config.toml
n_layer = 9
d_model = 160
n_head = 2
n_kv_head = 2
head_dim = 64
d_mlp = 576
vocab_size = 1487
activation = "squared_relu"
norm = "rmsnorm"
norm_place = "pre"
norm_eps = 1e-05
positions = "rope"
rope_base = 10000.0
rope_fraction = 1.0
qk_norm = true
attn_scale = 0.176
bias = "none"
tie_embeddings = false
parallel_block = false
extras = ["capped logits"]
init = "uniform"
init_std_qkv = 0.0354
init_std_o = 0.0
init_std_up = 0.0354
init_std_down = 0.0
init_mimetic = 0.7
optimizer = "adamw"
lr = 0.00309
beta1 = 0.9
beta2 = 0.99
weight_decay = 0.085
lr_head = 0.00652
warmup_steps = 204
schedule = "wsd"
decay_fraction = 0.436
decay_shape = "linear"
final_lr_fraction = 0.0
batch_tokens = 32768
seq_len = 256
doc_mask = false
train_tokens = 155500000
steps = 4746
dataset = "wikipedia_en"
Each number is 500 + 25 x the weight over the matrix's rms, rounded and kept within 0 to 999. Layers, rows and columns count from 0. Numbers have three digits each.

# down: layer 4 MLP down (transposed), 576x160, rms 0.101, rows 404-446, columns 0-159
# up: layer 4 MLP up, 576x160, rms 0.101, rows 405-446, columns 0-159
down404:495502481534505515518444484435523527469467455428446518502529492464512489533485524518536526502485459539489491519503492523462494485525472528455503494497505507513520462523508476459499492497497517446491468549482506456493508519504471517500513501473492488517470475476463490484540479501479475507544536495468493519515485499489467502493480519487477432519490502507442482466493458519541472517477509502482457521507519452514508508499520489529469549491532519506461521479483553544522511493506457
up405:486500502530545488489509464529546474482532525505481528525508496486452473493439532496530570559496475491498511498498458505505486476488502505504498504529488474543508543473534504505497533510550491489521475513478480462516513510509511467507529509528507417528451496484495493486492490508502496484466531451543481502482507475540521498529494523537518473508573519432471497510512471534515485484466462497449503466458509544492524502496532506498492511512477501492489503556488478510505492533516499
down405:496508472539458492481508476501537501494522518513486547458506461473492513500518533453494522495497535473533525518528476516467473476422510449515495487484476476512477504534489518505505487514501460505541518520488529527479438529492499497500471477483490524509476513497515509490536523476499467525487518430517448527450460494571515521496545532475525547492503498519532540447499500509514508494494470488485550518451506496516521511535494483482466470487475495494498479511496467533518567472475462
up406:488530419485502461531543508516527508463492533479506493524472521467515470481475534517494488464516514483523477470535526534496484475481477448490505475534509483511508463475478497510489503515513504476493488499490479532514536530475540520503477510539473503512489466489454477528518514463532527486496484482505506464493484473471511558510446497481521469509466476534498479524497542555546536485466477514480470490507510465495528474484451522511504486478474505532523522537519465505517521525485533
down406:524491493499523512564489538556552501473449433521491529513485456492507537474492505517474507496522480479475469514503490511541468485509532490472512469410512475509489464476518519492487523506517494520478485507508527518485506489486510552532528510460529497531483520524487459459495529491532469496488515516523500470504498511542550532484545497489472494451519475510486511562461459488470527519487494505506485453494522455554525490498515491517528474487525500474526500510512493474507483525531520
up407:501456502518480549494505479489505524487503512531470496484479581553505494529481544484507510485528501539510472476522520513524495434459536525477483481519504470451512457520529482511495472583563463480483507483497508517482539529513525467489472471466494444482490502467503468505496479490492500434485484476495478499496482468533521523493454564494519500512499523522492497511520495525484491479511482481484487448472522493477493503541475512496494522506496522458493452502515490516508429495467480
down407:506482476493505539507496486550468521498425468480503524467443518484460521491548467469474524447505511492491489475532523474472491479512499514509527484484502519448542528515521501497454495477500462569525509528479481502527519487495485463543512490483512516475504495519511546506497517524467496475520467446521490513544442505518505520485533535513538534512520505531461535483481536527443538476483507480481507497484466541490471511483493478480489459518553519460495483462497511525483461473502481
up408:494499457554485517502488485506475474471498522515508504538480509537528474517514452497477513508493539489534536502529520478497499514497516501512548531532533452491513464508532489484481519499497542496462514516513523506529466539490476553457518537487519485503541529528440508528505529501465516483532492483486495486483531535498480540498520449477460513510500547487513508459486484510578485547461524517497502530530437483516512528498467488492494492466521474524497497495503454527521497511484486
down408:486460495500454523483480478489533510489545518467525468491541447500494472445486476511447472507465467476486539511473467454534519552554463505483468499503497520519490502500510480517536558504498491501471492472471493480516507502506503535498482544482550440533531467476468497481519542519490519469443499525482503501477503484508461539481467481513468517503497472489525445517506523459510522486488541531496535529475496490478458446504484519477507520479531492502459499503494495481481471528490493
up409:507519467502516488493470511504490450526494524545573502495524521502500499503480522523477523489505492497479499488469522523509468442463521500470507483531487500539498548490547545493503486557522455490517505498462464434482561505511513491512447448492479508550479487520477547525458522501506497491514553504455452490517514480500483527538491485541518486527499467517543490467522477539519461472438509470489496489497525489488518555509491516514461518497498510472513477535496513518491500479529503
down409:479487498454538539488529520494465517531508549488441481477565494519482514497539515507481505505473510525513512495515504467500554478473517496448523550476526476501525524532451473498512501474527497539469571533466518491493521507506514467498491447483499494477461509477455515476498506480526509490525473521494481470531487508497519484522543496503491501501458506477513502501472482532456524497476490524534533496529514526509503525474475500493519496511462443519422515465530499484522488522497536
up410:490519485483488474505488490505512514485542501535514502474521520469524498494514516553498506496513499521547485468527501523500532491525498512493495504505487496522487489488502529524480507472541511484518546485521514491479536509483491474526519481503526494506542512494503514528462504509491491472484452517506488522483519537508509506563524483473502541520467502525454509490490460525494474478494499523496460462536477484498510467500483479472499495474496509542503453508508483527477480507479523
down410:490483490472521492506511490449529503485500501518517527502520524487503499511502517488560521528478522494495526505489497511499504523489490498499539542444494544513478530533512507511489510501479489506504517496497495508510483537513501503538503462491519499564529512488505489487484480486463525503490520493499487490529484513468513545516481516496528482503483502515537543479480504508518519516513510520519510509475514558502465512505502523469520519517508515529470483539519454513507496539499477
up411:483539447520506493534546521510474515527466507456492482534482528501480491453523471518535493514497499496511508470541451550479459472495501480434500475531507484504459441498517540528450527515513519478462442558514442510450523536450521485521505476502477473468484476447491509527512523496533529512511465504530488587509504487513496532487464500525553533461513502544537453445535535514504494525473451481485521480563510534468514480524509505516523530472477502513502491488564514542486514479515460
down411:493553512543469504475511549517475497521472484471470472454470503573469533438461516458503479526490491482493447467471438475505457508489477549477515520486429512443504469472482463498497487487472523486526540489494495539477491514521522493490465506550519496520496505492511471511513504460481463521535511554518450479516461468480474496483509476470536515492470501508449500496587522522492512478502484520533492490448487535518502546494523528506516468496483506443506528500526483500513531499503492
up412:487513463536507460490521481502448548529521559551472454459494532524494518492473542494465527477484507484516463495460561577474545462497502504458495515525485446477479519475480510471523527525498493482465506510490501487474478521505526456552526508568464506484487484527502520546516530465519563490459510475512524521443509471484460517475484459527530517537464499463499505469473525534511475479499457519468439515521517453516519522560494464554495535477539544508491477493498453506507445470508522
down412:445493471462539490471498494433499483481510536482513493477499526464535511499457522486519429450516516490468444509475511522479526489519477510528444515495463483477481506517529510478468575551489485538443540489510541528497511523490466477477498500481491519456504517558491490441477499505508532492463464496493497489488442518504472498474526457522512516513448479456456526514541436489489515477505520505512466515507527503498497554500496569504497492453549525505461518467503530465484518472479449
up413:481500540507480499517506529480514489499534546471489478481502523551486500486496503494519527502521517510485499507488541522517479493492516517504497531517501487498498488523525519457512533520523510473497470484501510451461477526481555471517513499494480483493501433500494467495540506529484482501463490479485453481470497525511482511460513501482499527502511464532484509498471499495526459522508478501487535510486491484529532489500532528523516499440475534495491471509500490527436513533531477
down413:509503490519504504463494485544520515505511473494479531516522487503512475525497526505483555515508477506461471518499481451472532508522503496530510510426501536491488514484464499506495502513483504519544540469484492517513490483476522475481542452462538487521509514512521518507505492484482476487482466457507521546479488490489546433528467528536510509489520507495492497541493505508489470485483449489503550496550481494505478483505481507482530541485461532478514489477534452524454478519514528
up414:497531451526477483500486536491477490505495505515496467446483539518519503467458541504475480495473536500510508491502501536501519459477498506470511492532510489504500488513465474500468476487499493483477501468515485512535546511470510450483511520491457510516510504456527549521477496510504525465492478475523465515464529532448519554498437477532523527523529510464470458496497508537513488536546543440514480485510447502502524522509509552538546506499544475494518502499506521578499512475504464
down414:514478508466497510471508489493469494494525463506501505480494492531476555464444499466474531441509505501526464506526490512457537486501510500456435488467512478477511528443505530515447527510491494513540496506540490535460494521493449468498499474537525531516506502488519472474487548528524505525504468466467490510467519521480563486533482503476471496516477481502507481454469451526440517514529510493544490530509515514527474530513535520490477472504544509514518538436533503521484472525499472
up415:493517531536518449475536484516496492492469469519531445511526445470487522520552525514488492529525499504508440492522541537483488414467486470459508469527495497454471485542465540507518486512524463472511493497467511512470466532518449494496462521498475476503493446465491513468497517527503492530536511513521485519526488453496544564519464509520517515430495474492499510466518504505496476474536484547491520530500468492445494458497506539479537494459481530504481491516539490501535530539456500
down415:518457490497532485531531499508446495530506450510509515495521531525561545516521524520528493464529489511507530484453507528441540485485500528529492560476505535479514510435533531516479452498468489497526504529492501509459484501445465527484507534486533508476475544505498524551491552550477456478494471536505520535467507529488499506492510484513502504486464461450533512453477553542477546518510527535502507497494473499528491514528518506488507470509446529447483535462518511482470529484481474
up416:498508526522516483468542560525507475510473532500523487489527469482544477550494507555509520521506481488515485462531503520566497517541509494466496472537494504481438468534498469474464526521485437481493529500492518546463510532489523525478524522537472470468490493521482514554464551486503479477519474452469493529498505535477516538473539494525458532460514489467481489512512514498539499459443543510455518496512518517506532538508445505570498539501450465529520504468509491503480504471523537
down416:527471528529527443520492500468474528476503488503500523510472446496518541489495496481517495571489500499528508511530481509515479507469452497507462476487442487451507492528462454515444446473488490508480466522542490535512480481493482497526465554515529559456481548487458496480540559569525492547483496553505479547506479537508524466462507487506540481490520452459489500529476507491538437522524528492507501508521476475522548512497463520467467530528467465474516490503512517500507543509529501
up417:496508459478508531482486478467546447515502483530506492519513497492464499490526549533470527509471523502486463494465523484513476475461497477508466515533532492555483518518539518491476541555445504478518468522513509501482496517521557472518510520509464496471540548519520497454528505519478507534452491467496451498471489488478461501507467485553510538476466473477508529489524507500506502528474468531495455498531485470497535478511532506548478510487502499467511476560508463532504469524535518
down417:486479516488489494484478522474471443463451500505485533494453521442494480526535503521524519541510489509487514469479523510523465527513492470497462515500509458483491469508457502455493486478510510427510531485531506475513492496498519462510500453516465500529542513480548461507485490460486466447481512491482497503507536501551544446464477515530518492460535460463468468496478483482509473507532468527458500481531505480551478494454461521536493519527494527544445515481506485473517482487473533
up418:495491502507496498498490493509506503500485489499501488502499504506500487500493497501500507515497500508515495481507494518517501495507503497495510510516500489500495490488500505506492503510513500472492502478495488490495510525494512494507498489503498483495506492493505506504511499490483505500503499490512484499503508497496504505488488496506493504507510505500495489485498505506500503493489498509480491489510482497497503491494490504505499497502494504503510495516508508512494490502496506
down418:498509491496503498497499493482501484505505488509506502510501498502511485506498510519506490501509493501491508498499495512494500499497497500519482492490503506497490494497493520495524508500487502502495500507490504501496489497492484502508507484500498508517476509493509499520501507494509495484495491495512495486509501513504514488491490490504505512482486515509513511500497504500503515505513496493515513487490497500487485487500494498502505499510512494509488496509513484512508503497481505
up419:486494483479474503496488516494526472534470472502524503455526498508478481486525476512484549447539493476518518541503528509514480467494500431489559468531488493490493499482507545489529456524506470468525518498458505451538522509484496481469551510489507482521466490487525484508473488484457515515546513453509438524508462500474493513527510460496530495495513505461501552448471513511507447508514477472470483498540442515482546459477488458540442496515460464505503483511481496519498498529550450
down419:492486510481495424491460495481474465487508482499534522544454475509525511483525472514522492523515445478494478498498487518490525497518500505456520557518517506492564514551492491491494506500511484483481484465508505469500503522475528510444540522519519502572469516518489512514458468507557516451487489513480487517491511495488506469442510490490527472537453502533527528497505525471530499481524564507530549536495487499482487528541549469515507515483468497543499472517462585459482492536494469
up420:501472502474520484470448467527532515558503539531491507482479489503507498473477516473509487483514530523497499516533485563466506523490518497515504473527540488533509501479468501544510486574484476473522452494497494472520484510500522462488542474496477462476492519500500521468465494485492502512504456447519520480470468542469505514465517513477493541510534489505534499473492516535524529502495528494443468530535520505468533554494525518497465460463475516499542464495528525538495451514540504
down420:517501501534487486477521489517482507523506416524487493516469485504460527499480503502489491485502462471489500528502474544475520537521488464517505497434485473479549476518496454457535499471510511575517498497499512515521458483535517535444510446499499485496469528520479530513458477488489492502525523478500468488492491492480439501547510467466483519543494452520519569494451445520501486423486540520513494463509525503487500535496514493484526530458482491481450489490543498493517501503470501
up421:494474468505529492483523540488519516512459470541531438488506542469481525456493524488512501516501541484526425502516485458488489493508520502475540439527499495552497461514461502480501489495488479481503512442492485479523537542509509502504514523533547488466459479502491489514528478531516560517535523470485504483532528460510461465469506497470458484510530532504527509517501506501519564459532468505479457519540504467488526520471482467527509529463466439540534515547477542515533526447474505
down421:524540487493445507496494532503480488516478467499488512533482487476479521492482502490499482472462507520507489476494508454468486517521498532516495507474508468527452502521481440502509459518504500512522499564513488491511489453472476480496519480491483513484513513482526456498467557512484468512523456446524488474492510536464473511421497544462469532496512560539494547517479445510440495501510512556483524520437456462523490499498474485498505451461543507498495479490487482546432474516490536
up422:521487524479543489455512497561514535479519537518540440509513459503550493531510507513499516505474516507522515463517559499489518526481482463506504494520505483484490426500471496472490507499532502481512478453468563542514596527482552487492507478530489522479494513469511542488507521497516486515515517466498512557551473465500505489515462510482482524553530545478501509452477582508503512516505503466491495516526446445496480457533458478502473484494497473477485462518480466507507545491505484
down422:526531479505540509446470526534515517507493482443509519484510496487468537496519530545507530527523495554481423487474511527534513489555472482559449511418522505535488520503514458488544537493479489551516504517513485495554476473544508490485530522470499489518497480474507502493543504490490505539512517485551478511512500508537512487481562501520501490485482523517484519524514501497491533532499539474486497523532471491486505524501487499529549490534544517517535473516505491442443467540540549
up423:470479489514466513531462498487489516539473507508526454523542516464487500528511537505490515511508496498533498456508492550522553509544484483463531470514503500523501479462496546465500546503496518477501525484545497500464481532474477432498484468513471474491522464519493515549482513513492486513466448513539479476499484484485523514521504484532516492520508492489479524521483500469517499511464523530494511470502474493510529488509468490431477467468438477509476489531501519540546476477534510
down423:551507499470461489488530509500501515495482542497476538566467519472516502512502503480499432494472482493511551503539459492503505478500479462496513461497516533488516512479480491527510531489503560468499510482492518542527455491489482472526501526490486512533492489545457494494520464480517488497491441522493492493496503550502502505540525480538536498522488481491467546538525481466492454492530534501508488524520520513502441520524507490522537519530454560525467476505501541496451495486541547
up424:472525500487508482575525525491545453518503531546508518560473504460527496505495486482467489530485493506521461519491489485535466421489510517486524484513491501487501522523480489500518490509481466431464477453461485512487471512476488477499493539521551484483482505524532488463506482490498496527483439506530486538485546482496500564508489493548502548490510504522504515494501469452500492539498528532461501505521487485479495498493521541537543496496461517543554482535480521506467546534507472
down424:451547499491482505535487512483520537438471480413481494475512484471512507514519489570509496487514491530467485490464490574550509502471478521498475476489513552478536511510493488453519510477493494490478456497510513521480474496484509482525533538504494494518458445494484482470469491512494449536483506495524513526524522514486511494505471481529434548527448495562476507487520484535536531466510543524496512493479522471487452537553523510499550522504473483518516504455496523499536529517505504
up425:510481519499464502514512487527503519510472518540494483508512492482509464495514520513456524545526527483527511477482487504517497495461491488516511478507533492521465497496527524504513460517533519482503502454498493488496491497513516510504506475502457500515477482496475512502470498482470507539489491457532500506491450537479480533500500516504478534484511469475482485510510523513476490536496492501487529478495462450511524511499477511534506530481558498528482505522485521493546490480508517
down425:508503506503448518500509512461474523526499517500444505524511504535503482515517506507449499520538495481465555517509481464490533524482511478570456491436494551527489514493494536540517464476500517437497509496512493468484470494502507475512495502498520514512510507493426490476479488476497499517504494498500500528501448497502471475506508512502523489484546478522470515541500506534479528509496508476491514498468485503517477492527487501490512497481539515512494539505547533495512477471489499
up426:506502485522540521484481512500476496538515482511471483501538530514495481474525532469517540565494495516512468471511523491479519510483485476487475491517557517543487473465485482484534515552500461470496506490507519492507506496502493505481516541472462454495484532491487586509491490494538499474475476453528425483491493471475513528514516473533511554456516516476533485470513531478520468492553525472498473485547515467398503453482498492501510521436492478482519513552558484475552509486496533
down426:513502527523536532450474518505495537531558493538503508530441488497528530497522495572521504502504501513502508523464551491490532469499464485453485462509490490511483475508486487540506493499497509525484486464489483512510478509549532543525529503469478511547486529524535486527465508506526503484445463497535534488476490440493518527497509482452507453533465468534492441518454499513510507493491504509490482495521503476456481495490462483513489545488494491493529562505520468473467507488449528
up427:495499503498500491498512498496489495501502510493504502497498498493496483510493500503502515500503501509510498488496500511498494497498507498493508498517503483492492496501498506494501500506493500489492501494499503513497509517493506507502497503499495502503497496497497506500497498493493509501488501490504500499503512495511507507487497492500501506505507498501506488489502503503501487492488494503489493508505496501494497505497497512499490499490493496506513500504499506502516508501499490
down427:499503505503500498498509501498503500503500499494500501499504493497496503497495503503501502498506497503505496506498498500496496500497504503494500495504495505494494499498501500503499500498499500496501504503500498496505493503502506501504503503498498495495501505499495506496503497501497499493500501506498505504502505501498498500506499496498497505494502499496505491504495504499508499500498498505500501499502500500497503496498511504502501499496505495500498500503502502497500494500504497
up428:495501496497507500503498498520495505504495510505504486494516505499498497501493499505501508503500508506503486494494502507515492481505506506497509506516504494494494492499496510500499499510506499485490492481499504495507502522499499492500506500500499494490506499501510500505499501494492502502500500494505502502498502505490502520496499491506491507498500510510494505491501502502500496502499498502495494495508493497487510510500500497503490505504508488502511498508500498502512506500503497
down428:499507495508497507502508501494509503504513504514493513495505505493497503497500500502489507499497502489497495504509504498503509511500497495498491505501494515494500498498505505502506491503498495498505491502506497499497493506512492499491507508500499516503500500505507494501501505503499504497497491501499508503502495492511510492508497497509499492492497503512496508514508497517490497502509500494504499497504501497496507494499500499512498498506503500498498502501515498498508494495494494
up429:465486509478486530518497527515529499492462477533510515512486522507502521496502526493480500473516504525540463498561514465528475486541506503533509525536527516542517474514505490515510534533498460476484494507454498542462490536506493540517503465560519477449546537491542511536529461462460530487445491518454502481499444500487484480499458500466554557483525492467484504455465514542526500475456480480499491508493516477502488499537519524486497522518466520560532497500496492483549493533489512
down429:541532480479505507532472527504528477530545491495465506542496484514511521519472581504526498524452481533521465525437519484538496503484473535471526480555520494493480490517485496507501491529500535478535475507498507518467526486514507501483530465541461489496478492470495485519504518510467469506547450494474490480515517546521491529493517465474518511497487442479470510510540503539491492490547533506492491485532474529469478492433504522485494474498530538467474477489484550527542555489485501
up430:443500481493561515514516457513479508467547498477479504547487491501504478489491520512499512466474501511481446446527519459520497518527485539525497514521473528505496501530487520487517508518511472477496456486481507484530489552497491470486557526494494511484522464510469538498525465475469496488490504486459458492504496483457521482462489500498507495460516511533490460514483524491522458498480528486480468515500474492481519505530528496485545512458529490524484510459486464503483494532536480
down430:468466522480509499517513493475500540528508471465533502512508522513505538497525518491503514449461498499499478472517487478526425507499487515492542507503488541501484471490517467544431524461520508512529483476487499454502506487518480480483493465483509528484486541522494512545523492482573457497524505517450503468525483527490529502520555514499506488479544493499483500506497464511495515446482490490484504486491448464463489497507460494508511473477518486533498465457521524496514523509511529
up431:463453525503503484526461488513484488472531490558526540518544496479520500486493532486506567486499519482540500487488535513533471519471500468489545483535487510509453482487543484454507536544484447509464510474491458497482507526455496474473534537490448515465501491500478495533531509471542502522519498472509517525489503494519447456502519528566496523483463458479459441499497479532493481543487470486446512543530461505507507509516512513478510479541481499542482473552476475501527494490494483
down431:502537533459515489510494511477527481534521489541507491493491522504465475419530501488491466501470524526479500522479499536472478506481479505527545585512505449508519494532517491494470450478478500493489565465507466515485506451483487508441488518448503486480508480500502486534510489536505484518542494460500566441483510519465518443497473486530493517503499450480524507457490504487467497567496517490449503529544477502491493516511484504482523529487512539452494482523469507504505482503538465
up432:473477526500476483574432452486473509533457497498491467516489507509488505548457466490537523536512510486497459447469484506530513470480488470484494546521467496510511513456443484530500487511521532451468471447529477492481525513509491529523535523492536503514468475455461522489519444513450515484485541499516470509514536485470504477467470477484520480499507536490538490544556531558487547501508503482489507519530521527507527519494544502495478502532505475547505500503540494499526519505451513
down432:445524452465498498473506454482460525475521536490519543483488502533493480517489485523503428509541484491490517501452497514474567520493522485536493479459497526453456466514507502519495482520540526481530489532481554508487548483534497489465486518478538483438546519493510492560509536520531454513475516519521483486509507492480490519533508520513481539475547505512502484454443505535508454481449484505527513487489477531515500527516479531488476466504524524548513494488482479457517510516502514
up433:490515455529487521533453463518495495480487458498546496470557518545491541486527459511504514478474465512498481480470503468487510514518543496481516486519545445511482482480491527472484476485505512480525496490517469505438501529509505511502549532488494475465470484514474512557511494517500478475471463465494512482505497508503492534459533518490490527493480510534494497445514464513469473470482488455458514467537504461484529471469494535513520492546512511535510489587485507507510487487477510
down433:531489509503554531476492526505516468481508490450569506481495512486491588468534472522467472459470496491481557510492481536530521492511465482519525489516534451481527483472525500543474518518479513520489501473532467528475509463509457484485485531454514528485443549502524487446491500501484499526504511513497469512518516474479502534493528538491478488511476486538523498530491482496521527482513542505468486466486482487512489498486531521495503506508527478489499500494518427525486508468485480
up434:512500511515452545491565477532494462473517491501516505509565536549516515481497510442522509516465477477490474504520519507499505529546514512535509478537492456487524498524477494485536519522501508429489523501509518527499560569511500503490482493518471500481462499506462500530523462462507502476487511484506477483525532556457503490505508538498515539475492484502495528556503511515516487498474505488474459551500482509483488486529472525488496545514512501571536447478459447473503484521516468
down434:486515464498513516534506521525513498511502507525497511543499497480504496478493494506509469473486496496482484553486544513573495466506448542494515526515484500537487532544514502542541550491481491515512462520498513433483504488523499549524561462472462504547498472505473527504495465496494494484458480450500475524476487544514471459487513497482486486467467450492474529512530473481470531484523508486507526520478523497472437530535487542499551485516486491501504490426508484525523467471519521
up435:504508497515511501491498514465492528524481498518511491508528485507562513490503534540475548503540540521518484489529474564551477533528521449446524497519449473483492549473489478498481512582492502479478522501485487519478482533496533487481448475522485517499517515502446541503535509419521542514514485493520511484516473490499548509522421452521458482539487439521521477500516458530526489509484503501492490458469477542525548530501497518508514516517481472514531504497472471510526502513473535
down435:536475488455465497521496503420464501478473477477543527502507459479489469500483467511483498484498500528469479489522500477503454460467453488539527524450498490513456496517482523491480438460481530505471458478476515514496521532449503510519505526541499487512497489487503495488486512499496500543497546514487484464496549523452525499502514544471492449476507546524493477424529489491491505497494531506484515532510531523545505489514551529482517491515485517493488506438492538489486495515530527
up436:492506498500496486505501492502504504500490505506499488497507501497505495496498490502498507502498501504515498492487506512504496506500512497497504502521502493502500494506495514489489501504503496488501499492491505501499503524503506497507507504506496494507500484498493508501507493497493509507495502487502489500496509500492492507504497505504494502500503507503501493494506498510508495491482492505473491504510493489501512499495488496499499509508496499503495508505498496501516498495505498
down436:520506506498507487508499494489495500499505499504492503494491501495497508508497504508508515515499504498495499509498506501500510512512495488504504505489492484485498506499496504496512494498509502506491509493513500488486498506504506511496493502486501502494489496496506509487489489500521500518509492494481499495484500504497495498502509495497505503499503509497503514489501492494489499500502510504514495497498495497494493498506499507489500501503490496502490502491515504512490480500493499
up437:478558503547505524522493442514468490492535544554533532524539522549493530508507517495446521508525522489531445512519518514544498481528526481516493519519470514557495506497526491511483500480518480480492536490535500501493590562520500444520524493502509494510520519471511545528472462500496474479441477503480507468530478488481526507527477483539511508497532477489516528447472488490498505495463466465488481482550484521484479426499491539503507486534521498530493510472506510483526562521458465
down437:506557526495513467498491501485524504465502545514505480528514463534482460486497494528505549471496477504484459511535502498509470498483502525507494519494475497453485497470490526473475511482519540493527480574521473458531488499489494515467504453514531512515476519500487500499506512504584499477512535475461506477523500553507496524496521551500482464517588489519486532479488500481526546506455528500551467432486468579457494489504503510500506491523497481548485501468524476493531483486477507
up438:488515514547503495469488490507505475486507505515528504506524554498471493494490515550465517508498494507508519531532496490508470508478477435487529528518533505539469479472530558450494441507498492490511494504439512451522494553474511449465504531496443503529535474520482523502452492488498504526496502503524494505507527471464525540509477516518538519479495491482442480428490481501566437488488500516466522536498502523483554484500490488505468500501523486514511453551457523531550514491538519
down438:526523533514488458449526484499474522502477521472469482467470515505533497489516505494520466479495517531490547503474486496479467520505486464516435477480449503506464505487477489540469552488545496490481518477526535489458528529524508479487515490452508545459502533505526542492482518470488454545484472481479500557463528423562514500542486509520537532510513537528518481507483479475466462515522519470506502562476496518496478530476510503493487504487507462526558514478525500496503507472499503
up439:504518433520478495489530468510468525508517512467464534495481529517478442540449509490520526494529516505543513462515502551518489477495500468488470528537576510483484481502472468517459520522542480479493501526504544478537548509501523511538503477476520450503487536461491541533491527524506484498497474485510481512514513522519499511502500466480537459514528512458503487447484508471497462498512483532514521549464524519524483486469514494480488461560497448464486524514508523518533506475524457
down439:503506484498548517456490528482457528479504559537491489498486483520535540551552493567481463515499504548515485489491513526536496503468521493482493478455520524512513501500490448530522499455508513533489556476488452485504533503526494538479474445505495536514525521516495448440501430501504513463454490486532511513505486462492533522504493478524515503496515490520543510520520517502514501499500523514478481497512473492535536534479529548513465517499548498495493446484509467507548530498531487
up440:514518510490507471465475549485505550468551486535528526512494521501483496515490522492475551504511514516499544457481516522523509518465478524446532519522512514541480483504501542478521480521522433490528491464456505544478483512478562518515516495525521506487488474503495521547515523484478523485490496448520476531486515530472501524505502519518517487497514471497489499461481491496474485450496457511489485508547490443454513539511502505495501478541503508494538502515484506510532563496536484
down440:570504521456520520503488529536493498495542466496521513500493526528461517484522521494534497525531494529521546515452507490512486492494491520485488493484535505539482488482471536497473480490488525540513493491443452546452516470534460517536566505511500502490505481540519455501477468503528488470537509474496493537479479547465494511505467535507552467464475459509541515461508501495483483468553513523525521436505516522498475496504561540509515511488509514494495508501533483502494471513501518
up441:501506495499497496503497505509500504499495503495507495507498502503510492506498492495501508504503494507507491492493496510507505498498509496496498499518495497497506491509497504494495498510498501486500497497496495496500502519499503501497503501505500495492508497498499511496499494499497505503498494500506501497495504499500503506499504504505502507493509504496501497493500504503497491506491495495490489504512495488491503491488494511500491506503502494492506493506495499498503499504495501
down441:498502500507506503506513493500495509505497505504513493492518497489496502492512505500499500493505484498512501498505501499507493497501492491493498494506499506501492496491499509490500502499507504501512507497498489499499490497498507497508508508506497506498493504501501506492497504490493496502498495506500504501497508499507503514503504499501505494498490503494496507496503503495497507504509511512503506488493509499497502495501503490493497511500506508495505506497510504499505504507509494
up442:476464483511485462508517495548505472579508488500556527506496478497477517455513527570550535481473555531451473476532467502500532500457515490515474470525509472526453521486512549477498474542531463461470471539513481451500539504463541426504525518512486504492489520491477496542511463499491510493504512525497470513460502468456519574536509498570464508509503471464554462506472509488494493503511498471447520480451518496470508500474516488510461489527499523547493497508516507520506490548547491
down442:542499525491462468521520494466559465506491511479525486511508469516460487500475525531541485504471523517483547507501500511483457520477477467479499497530495509474527557479516509481479489430478573482435531555482475474520525484544493487520516526513468428503518517493462558504511467479453518495535524486505473549505508529469489482541483494512485487479524498517448462491480520517485546551503553539478506538488496477472516463517534481487511464524494482537572486474524448483510533489508491
up443:512481497509472547540487478539503523467523477531554483498528501481509489485462477468501542546510527504514514533486506500486498484539515504500539460509479496550476490480486526486513520494492479481459481496516464477545521530518526476459526532470451494482474499511485490505495494468529495513505521482471462514517533505484470474516506512526484528455499548536508550468472532544499499531500490531468476526502508440505522421530482540506469494502503473507481430485481486538513495506514485
down443:499508481522512535501519499456490471523510482497539521517493497521465495534522501543488502506494548525538490513496463485488470510475485492493504516387501514520463445501524503522467503498483507462507527455531514490523509503524489477476504542508509504459502497516506524502492523522509525514486410458432473492515502511487477482504512495491484471501474502503533460482485498549541491467518486513549505490461499501524435539490472512478523455499485478495481508484471508517479549506534509
up444:506495515473518523495470459506537537510488499518521513501480506467528488492502467513518503508490476528507501496491457478584453505477533512485560490529490488490458494506532478522527468545451481469537514453524518494489517537478548450499488535466481472480542501446494505530545498530509498458485433515490528483456464490475493510509493453520468487503487497499538440480446441533489521490471497548486496535520506497486509545497527488493492509549560462506529471507471504495553542499507486
down444:543507518518484467543511509485465474493526536560476524532489501504546497539478477511491489518524463495475494500495496524552529504506480478500469517539478485498564487501557528488454497539450501490514559485526514504501522475481550459485521487515518527492486442501439466513464518501506497558497489458488464497514485529477468471472487533529430479580486531487526517477482450545472512531472489538477460469461520462550535514486498489509500453477512471495490507537518527493485532474494470
up445:508489485512478477511481447522499489497464474506506481497500495470492483555453499498481518522476485475502485486501526485517491494472515490538470517515507440447435495489493554452485546486537459481468505498494463534507499502507516461472496535487496501479510546450526467507457508483502482521467544528481461465525480504527471545518449558478524484460499483512559538473509525521493486492475471493459469527478501499492487477546555511459495528515536518545537443537498488529537469512525520
down445:490471561509475482510505482544517528410512507567477480500527502501510529511478480501512451505460543477457476518487503485514470502512512459512442473479499544464514496503480510548462553517494486516512486488517506496541502527513485487568501482583502504503507526494489518510466508566482489492489502525485521452528508473533502520483488540490479499525487518487506498513524478498510527462489488496525482474541513527481502489447454490446467549484491464483451552520500505470504514527508507
up446:474517499486518520484465534503462476483487505469519488473493514557516463494537541477528483533467520496488467499476494460462510492464509516456515497529506467534479524550509488483447535461508531473476485480471489520509511524484470515572493502482543520535507474500463506534533464488489525527517465507504521502505551499471462537450540460500502510553516525523520503478516511524542527521455521492481540505474507463495495499523479501479524501478540515495500502466508473489514491508501471
down446:483496555493530506527541518522499480499502537450521476442499493553508530499505509502521513482564475473497483496492468479472497533493498494492524443504484491519536446541485414514452520435485487494489503478506468507519469452477512542464499563532571497517516489470503516530536495473480470512538502525503525447500485465535508456502501503513481506523493427461510505494483551505496515533507496474486489524490526500498504482516520483500499484526492495491537493522543509528490502504478488